{"n_layer": 25, "d_model": 64, "n_head": 3, "n_kv_head": 3, "head_dim": 32, "d_mlp": 128, "vocab_size": 512, "activation": "tanh_gelu", "norm": "layernorm", "norm_place": "pre", "norm_eps": 1e-05, "positions": "learned", "qk_norm": false, "attn_scale": 0.177, "bias": "all", "tie_embeddings": true, "parallel_block": true, "init": "normal", "init_std_qkv": 0.0625, "init_std_o": 0.00883, "init_std_up": 0.0625, "init_std_down": 0.00883, "optimizer": "soap_variant", "lr": 0.00585, "beta1": 0.95, "beta2": 0.98, "weight_decay": 0.053, "lr_head": 0.00717, "grad_clip": 0.5, "warmup_steps": 200, "schedule": "wsd", "decay_fraction": 0.743, "decay_shape": "linear", "final_lr_fraction": 0.05, "batch_tokens": 32768, "seq_len": 512, "doc_mask": true, "train_tokens": 120100000, "steps": 3666, "dataset": "wikipedia_en"}
Each number is 128 + 24 x the weight over its row's rms, rounded and kept within 0 to 255. Layers, rows and columns count from 0. The size above them is the row's rms in percent of the matrix's.

# layer 12 attention output (transposed), 96x64, rms 0.127, rows 22-31, columns 0-63
size [105 102  92  89  97  94  90 101  96  95]
[[130 125 168 102 166 168 128 155 126 113 118 121 144 150 162 140 124  87 135 111 128 144 179 147 143 144  92 152  91  97 119 145 115 116 115 126 125 129  96 154 112 146  68 126 119 158 144 137 133 160 152 144 138 185 124 137 180 100 119 144 120 152 153 132]
 [133 134 111 140 116 125 170  80 112  92 128 105  96 137 140 123 159  81  83 109 134 151 145 111 190 110 150 154 133 138 118 120 116 154 107 175 118 148 126 109 147 140 126 145 138  93 117 144 137 132 161 143 177 114 112 119 159 125 131 118 163 161 167 149]
 [119 168 170 133 168 159 155 120 146 120 101 109 136 123 145 126 117 134 106 162 136 115  90 124 111  80  76 140 144 141  83 146 154 105 156 132  88  91  74 129 124 131 106 135 126 111 111 124 112 136 130 144 123  92 122 140 130  96 107 133 113 123 109  71]
 [127 116 149 123 100  96 141 121 164 117 150 128 118 122 118  96 104 134 135 122 129  77 168 116 130 116 135 142 174 170 113 157 114 149 122 158 142  62 155  79 129 110  79 110 120 105 148 143  93 102 125 155 116 137 162 140 107  94 110 137 127 145 152 118]
 [157 145 166 158 126 120  91 140 100 137  97 151 152 144 164  98 146 135 132 127 145 143  94 164 162 163 123 150 128 123 103 125 135 160 138  88 149 161 177 136 193 128 107 118 134 120 132 137 120 156  97 145 115 125 124 120 146 120 162 137  97 136 167  91]
 [ 99 130 154 142 106 139 137 150 164 100 104 136 123 124 134 134 166 117 121 110 130 150 145 146 168 108 156 139 121 135 146 113 133 205 154 102 119 114 160 126 122 146  93 134 156 140 150 144 156 123 109 198 130 172 117 139 104  94 138  91 117  98 138 122]
 [147 131 110 128 107 125 110 154  87 109  69 126 140  96 115 126 147 115 137  88 138 128 145 153 121 138 129 100 147 137 180 147 106 152 134 151 155  72 116 162 112  77 117 142 118 162 110 147 144 131 148 124 134 114 162  81 148  86 100 127 151 147 115 133]
 [116 134 127 139  81 105  83 122  81 107 125 114 113 100 121 122 135 111 110 141  85 143 119 141 103 126 122 142 118 157 124 123 120 133 150 114 121  92 179 117 152  80 166 119 109 123 138 149 130  87 115 127 149  66  74 113 127 157 144  86 132 150 124 129]
 [101 130  81 128 146 123 114  98  92 137 137  98 153 142 126 203  95 162 105  88 127 169 126 113 137  97 114 122  83 110 135 154 153 126 138 120 107  96 106 153 153 123 134 135  99 113 131 121 127  94 149  84 123 133 105 172 144 124 132 143 137 102 107 141]
 [125 129  83  81  54 131 124 108 127 147  95 152  95  88 117 115 126 114 104  95 150 156  79 118  79 111 104 141 142 129 118 148 139  69 104 151 112 127 151 135 142 153 117 134 146 126 111 125 140 164 131 133 151 150 137 120 130 142 127 154 101 141 120 143]]
# layer 12 attention value, 96x64, rms 0.158, rows 23-31, columns 0-63
size [117 104 107 107  90 101 108 103  92]
[[134 141 143 114 144 169 137 138 160 146 115  94 154 112 148  39 119 148 138 123 100 177 116 155 153 101 113 146 139 101 103 141 169 101 159 102 126 125 111  83 129 119 116 114 152 141 109 127 108 126 137 111 136 109 141 143 167 160 148 117 141 124  94 125]
 [156 125 111 125 110 143 158 126 107 107 147 119 106 143 134 164 173 128 131 181 172 134 127 113 117 107 122 161 137  94 132 121 140 122 130 141 141 135 161 140 103 113 165 103 141 174 148 139 161 172 154 123 125 112 111 125 110 188 179 132 165 107 127 155]
 [ 90 119 116 102 130 156 116 139 131 193 135 147 116  96 113 155 123 112 122 135 152 112 131 113 134 151 110 149 103 122 117 118 144 156 167 110  90 146 155 109  69 152 143 126  85 166 134  88 144 120 106  71 110 145 128 132 136 144 112 157 154 123 104 102]
 [135 103 130 177 181 151 138 121 125 130 106 116 106 122 146 150 137 144 162 147 123 176 121  96 128  93 138 150 168 139 142 105 122 116 143 158 127 143 122 157 124 173 183 153 157 102 138 104 134 137  79 123 128 104 148 120 137 121  74 122 154 152 119 149]
 [143  71 121 121 134 148  91 128 154 167 100 114 110 122 155  85 146 145 101 140 136 153 167  92  97 154 100 122 127 154  83 139 128 115 142 112 125 123  72  90 124 137 118 153 166 120 121 108 138 113 154 122 155 123 181 106 142 128 137 159 136 114 128 146]
 [ 99 137 155 148 112 148 125 124 190 102 149 155 145 124 147 149 141 118 106 103 144 155 168 122 172 120 151 106 103 156 106 123 147  88 164 112 131 161 124 121 130 138 129 164 131 148 145 117 129  75  94  80 159 173 118 120 129 103 108 105 122 149 124 134]
 [ 95 149 125 148 169 158 139 143 149 130  89 139 142 144 106 151 146 135 162 158  88 134 149 152 142 142 136 132 148 125 169 142 124  87 115 107 153 131  73 116 119 165 116 163 114 150 114  81 119 142 146  83 144 155 137 129 165 128 115  97 174 138 138 111]
 [154 138 143 119 131  98 156 153 155 115 128 137 124 186  94  94 141 124 119 159 140 115 125 145 146  91  94 135 160 162 165 104 106 107 127 131 122 140 113  82 111 131  96  76 131 148 116  95  99 132 134 169 157 118  77 144 114 116 136 135 141 118 166 148]
 [109 116 140 151 125  63 136 156 155 116 121 127 173 123 147 146 103 179 169 154 113 113 128 149 172 136 104 159 102 132  99 107 145 153 156 128 125  88 134 102 133  90 135  95 133 132 137 162 134 118  72 145 136 129 116 118 154 146 116 109 164 129 120 103]]
# layer 12 attention query, 96x64, rms 0.209, rows 32-46, columns 0-63
size [ 91  87  93 107  96  95  91  98  92  88  95  98  79  93  99]
[[111 142 101 119 137 135 162 169 165 147 164 157 141 158 114 166 114 151 138 149 103 133 121 112 115 161  97 137 125  83 118 117 123 160 154 139 129 133 105  89 133 116 141  89 128 127 145 159  82 122  94 170 162 105 157 149 163 142 130 129  99 145  87 122]
 [156 102 104 138 178 153 134  91 123 162 120  97 146 139 135 110 129 125 104 138 132 113 133 114 136 143 156 131 132  99 126 125 134 146 163 130  49 118 124 168 155 129 152 147 125  91 102  92 119 131 166 127 161 130 113 102 166 122 126  99 114  79  94 119]
 [ 82 134 143 108 124 125 159 125 143 123 176 163 100 133 128 135 156 135 154 145 103 156 128 157 136 130 105 146 123 148  84 120 155 131 106 173 159 167 132 134 169  85 118 130 155 120 156 106 145 114 172 157 124 137  81 146  95 120 136 102  87 124 122 117]
 [107 121  97 127 147 127 103 130 119 126 126 115 141 135 106 130 125 101 171 142 141  98 157  86  96 132  98 100 105 144  97 184 118 125  76 121 135 126 144 114 124  69 145 168 146 119 117  96 140 137 108  90 108  83 141  94 126 113 140  98 103 102 146 146]
 [129 127 107 124  78 147 150 110  60 116 112 105 143 109 138 107 105 119 114 129 126 158 133 145  90  88 182  97 171 153 119 163 171 108 144 105 145 127 136 116  84 105 121 147 143  99 142 140 167 125 106 142 127 166 116 128 112 139 111 116 126 103 121 110]
 [125 138 143 127  71 158 137 120 108 148 162 132 138 161 153 128 105  93 131 126  95 145 129  87 121 159  92 131 117  89 150 124 151 113 204 159 126 148 130 123 126 148 144 116 110 109 114 133 186 134 132 169 135 124 110 130 115 117 127  92 162 111  95 115]
 [144 106 172 143 148 112 146 112  95 101  93 156 143  97 141 178 101 119 130 134 129  83 114 141 118 130 137 168 168 107 157 110 176  68 130 152 126 154 146 122 126 147 116 143 131 119 165 112 122 124 113 151 148  94 140 121 122 161 120 110 111  88  98 123]
 [ 96  87 113 144 117 147 140 125  94 156 137 122 118 126 108 136 143 164  91 103 138 140 106 136 181 103  88 136 101 165 142 128 105 134 113 189 164 147 115 123 102 135 144 117 114  90 152 149 104  91 121  94 144 100 159 138 121 128 154 117 142 103 116 169]
 [127 156 149 106 103 121  85 131 135 111 136 112  69 157 102 126 113 131 121 130 123  92 143 184 135 132 159 135 103 117  71 129 150 122 164 102 132 126  96 129 146 126 106 148 153  82  95 117 163 101  92 152 143 135 161 138 155 124 135 160 142 151 146 121]
 [ 98 152 145  79 152 136  88 152  81 145 169 117 124  80  89 117 137 144 134 132 137 109 105  87 114 145 141 128 131 166 101  89  75 145 133 135 120 146 124 106  88 112 100 134 143 118 152 137 145 144 127 113 157  94  99 116 138 125 142 111 100  95 121 141]
 [150 146 122  89 103 143 117 151 114 137  85 129 119 110 143 125 179 108 128  95 129 103 114 156 101 141 117 120 122 127 147  88 135 100 161 118 106 106 176  99 148 158 144 163 110 123  90 150 142  82 111 133 133 119 139 144 135 121 124  73  85 154  96 147]
 [134 128 141 127 135  90 128 103 142  91 147  96 170 135  81 142 138 128 148 104 108 162 126 147 111  71  90 185 110  88 116 149 143  97 108 140 136 101 118 129 144 123 106 148 171 137  90 116 170 117 146 123 156 118 132 120 157 150 122  94 143 119 134 122]
 [107 129 137 158 183 161 153 147 158 144 133 136 113 168 120 144 138 146  95 154 125 124 103 122 111 116 138 124 161 109 115 144 106 150 125 143 116 107 138 117 155 121 137 125 103 178  96 129 125 114 134 157 204 111 117 167 128 104 182 129 139 166 102 127]
 [142 119 115 125 119 147 109 166 102 181  88 143 146 120 124 166 107 151 102 123 148 123 112 104 124 178 115 184 117 116 142 158 138 129 110 134 125  97 130 137 130 106  55 126 140 124 131  88 152 136 116 112  78 138 101 104 149 132 173 134 140 124 141 136]
 [184 143  72 153 117 130 147 138 110 121 162 109 108 144 140 149 117 119 121  98 105 112 121 136 123 136 129  94 120 126 160 160 146 154 102 119 102  98 106 156 142  67 108 171 144 118 138 133 146 175 109 140 105 111 144 151 100 148 136 139 146 151  83 105]]
# layer 12 attention key, 96x64, rms 0.209, rows 32-46, columns 0-63
size [ 97  88  86 104  93 103  93  91  94  90  90  90  90  98  99]
[[114 161 129 108 110 162  89 124 159 140 158 167  91 174  91 140 118 113 125 157  88  98  99 120 100 131 117 138 117 102 143 118 108 155 170 136 155 157 118 105 158 124  98 119 149 132 145 103  75 149 154 131 149  93 131 123 136 114 143 121 109 172 118 139]
 [101 143 120 138 166 108 123 121 145 116 163 114 131  86 101 155 160 106 127 172 129 119 132 131 172 152 127 124  99 144  91 115 155 116 106  83 112  83 122 133 152 115 167  92 135  91 124 133 118 130 103 180 110 125 130 146  96 112  82 121 107 114 121 162]
 [105 113 131 145 129 112 153 159 111 152 153 156  84 114  92 111 128 132 127 110 141 213 122 160  99 129 104 121 106 122 130 145 141 157 126 129 164 132 161 143 144 106 133 107 119 149 150 129 142 120 168  98  94  97 123 145 113 100 155 144 113  81 113  95]
 [134 145 142 114 156  88 119 126 151 134 108 138 146 150 104  96  84 111 141 155 114 158 153  80 149 118 137 133 163 117 105 114 114 135  73 117 123 170 140 125 143  99 136 144 179 127 125 148 148 111 127 145 134 104 104  97 116 117 114 147  58  86 127 112]
 [130 122 140 142  72 172 126 129  95 150 121  87 156 135 118  93 118 120 143 119 152 153 133 142 132 113  94  80 163 191 146 167 124 108 136 118 129 106 124  97  92 111 166 126 156 118 138 132 138 125 120 154 125 166 115  79 135 122 138 126 114 122 168 145]
 [124 154 124 142  98 140 153 115  96 172 160 121 101 120 136 134 124 107 107 144 100 125 140 160 115 179  92 149 171 145 119 104 133 103 136 103 126 140  98 145 136 154 118  80 115 132 173 130 145  98 143 182 106 139 111 117 138  86  93 144 135 162 103 124]
 [165 104 176 168 134 137 112 155 137 169 142  93 139  51 126 166  93 122 141 138 156 134 100 138 130 141 154 153 110 106 137 136 153 114 148 118 142 166 110  98 115 152 126 147 160 165 118 124 107 142 119 128 125 117 125 125 135 135 139 129 170 102 131 176]
 [145 115 147 121 132 142  96 131 116 146 155 136 114 190 141 133 143 143 103 125 128 129 130 166 194 100 136 162 112 147 161 113 138 138  98 159 124 165 139 140  96 103 112 144 140 117 120 124 106  87  82 124  98 112 145 131 114 103 143 113 115 120  63 150]
 [134 138 158 106 118 127 137  97 117 107 128  77 143 154 109 136 100 147 131  94 141 117 131 139  77 144 144 128  74 135 138 130 122 139 193 128 122 121 109 158 163 115 125 157 134  74 145 137 144 115 137 144 121 152 170 127 143 101 104 135 111 135 174  80]
 [115 125 142 113 181 150 141 180 115 127 136 113 131 135 152 114 114 114 130 149 128 138  58 102 156 138 134 164 142 136 157 111  73 157 121 122 116 127 105 147 107 117 164 131 139 112 153 149 118 170 112 124 102 102 138 105  93 126 163 131 114  69 132 118]
 [129 168 148 114  90 131 137 109 117 127 112 155 114 111 146 145 159 101 151 109 131 107 125 118 160 136 108 120  83  97 157 108 112  78 179 127 126 145  92  92 103 157 158 158 118 155 129 175 150 128 141 109 149 124 161 154 133 102  93 109 107 106 102 133]
 [143 138 179 159 149  91 135 135 128 119 124  98 142 131 113 109 128  88 108  83 114 137 112 148 126 134 109 197  87 126 132 140 124 132 101 120 140 101 106 113 150 134 143 117 141 113  65 113 177 153 151 166 100  94 138 113 164 135 125 137 104 132 141 131]
 [129  93 132 153 126 122  99 134 192 153 139 111 105 142 120  86 151 174 116 121 153  97  68 106 137 129 116 109 122 105 121 118 128 151 157 115 137  90 110 136 166 102 105 141  93 133 123 123 107 101 128 143 168 115 114 183 132  95 158 124 110 129 111 124]
 [140 130 112 123 131 125 154 146 141 174 132 142 192 121 162 178  97 101 101 139 146 134 149  76 158 122 121 156  75 120 125 132 126 143 105 119 112 124 102 124 137  87  92 140 151 112 129  99 156 146 111  94  97 138  78 129 143 144 125 137 141 128 126  96]
 [176 162 105 133 122 125 148 105 151 152 125 164  99 118  79 123 104 115 128 126 133  83 154 120 150 126 114  94 135 126 164 152 142 123  66 138  99  84 129 153 151  83 140 130 154 119 154 127  97 134 140 143 143 151 133  99 113 139 129 174 123 144 107  97]]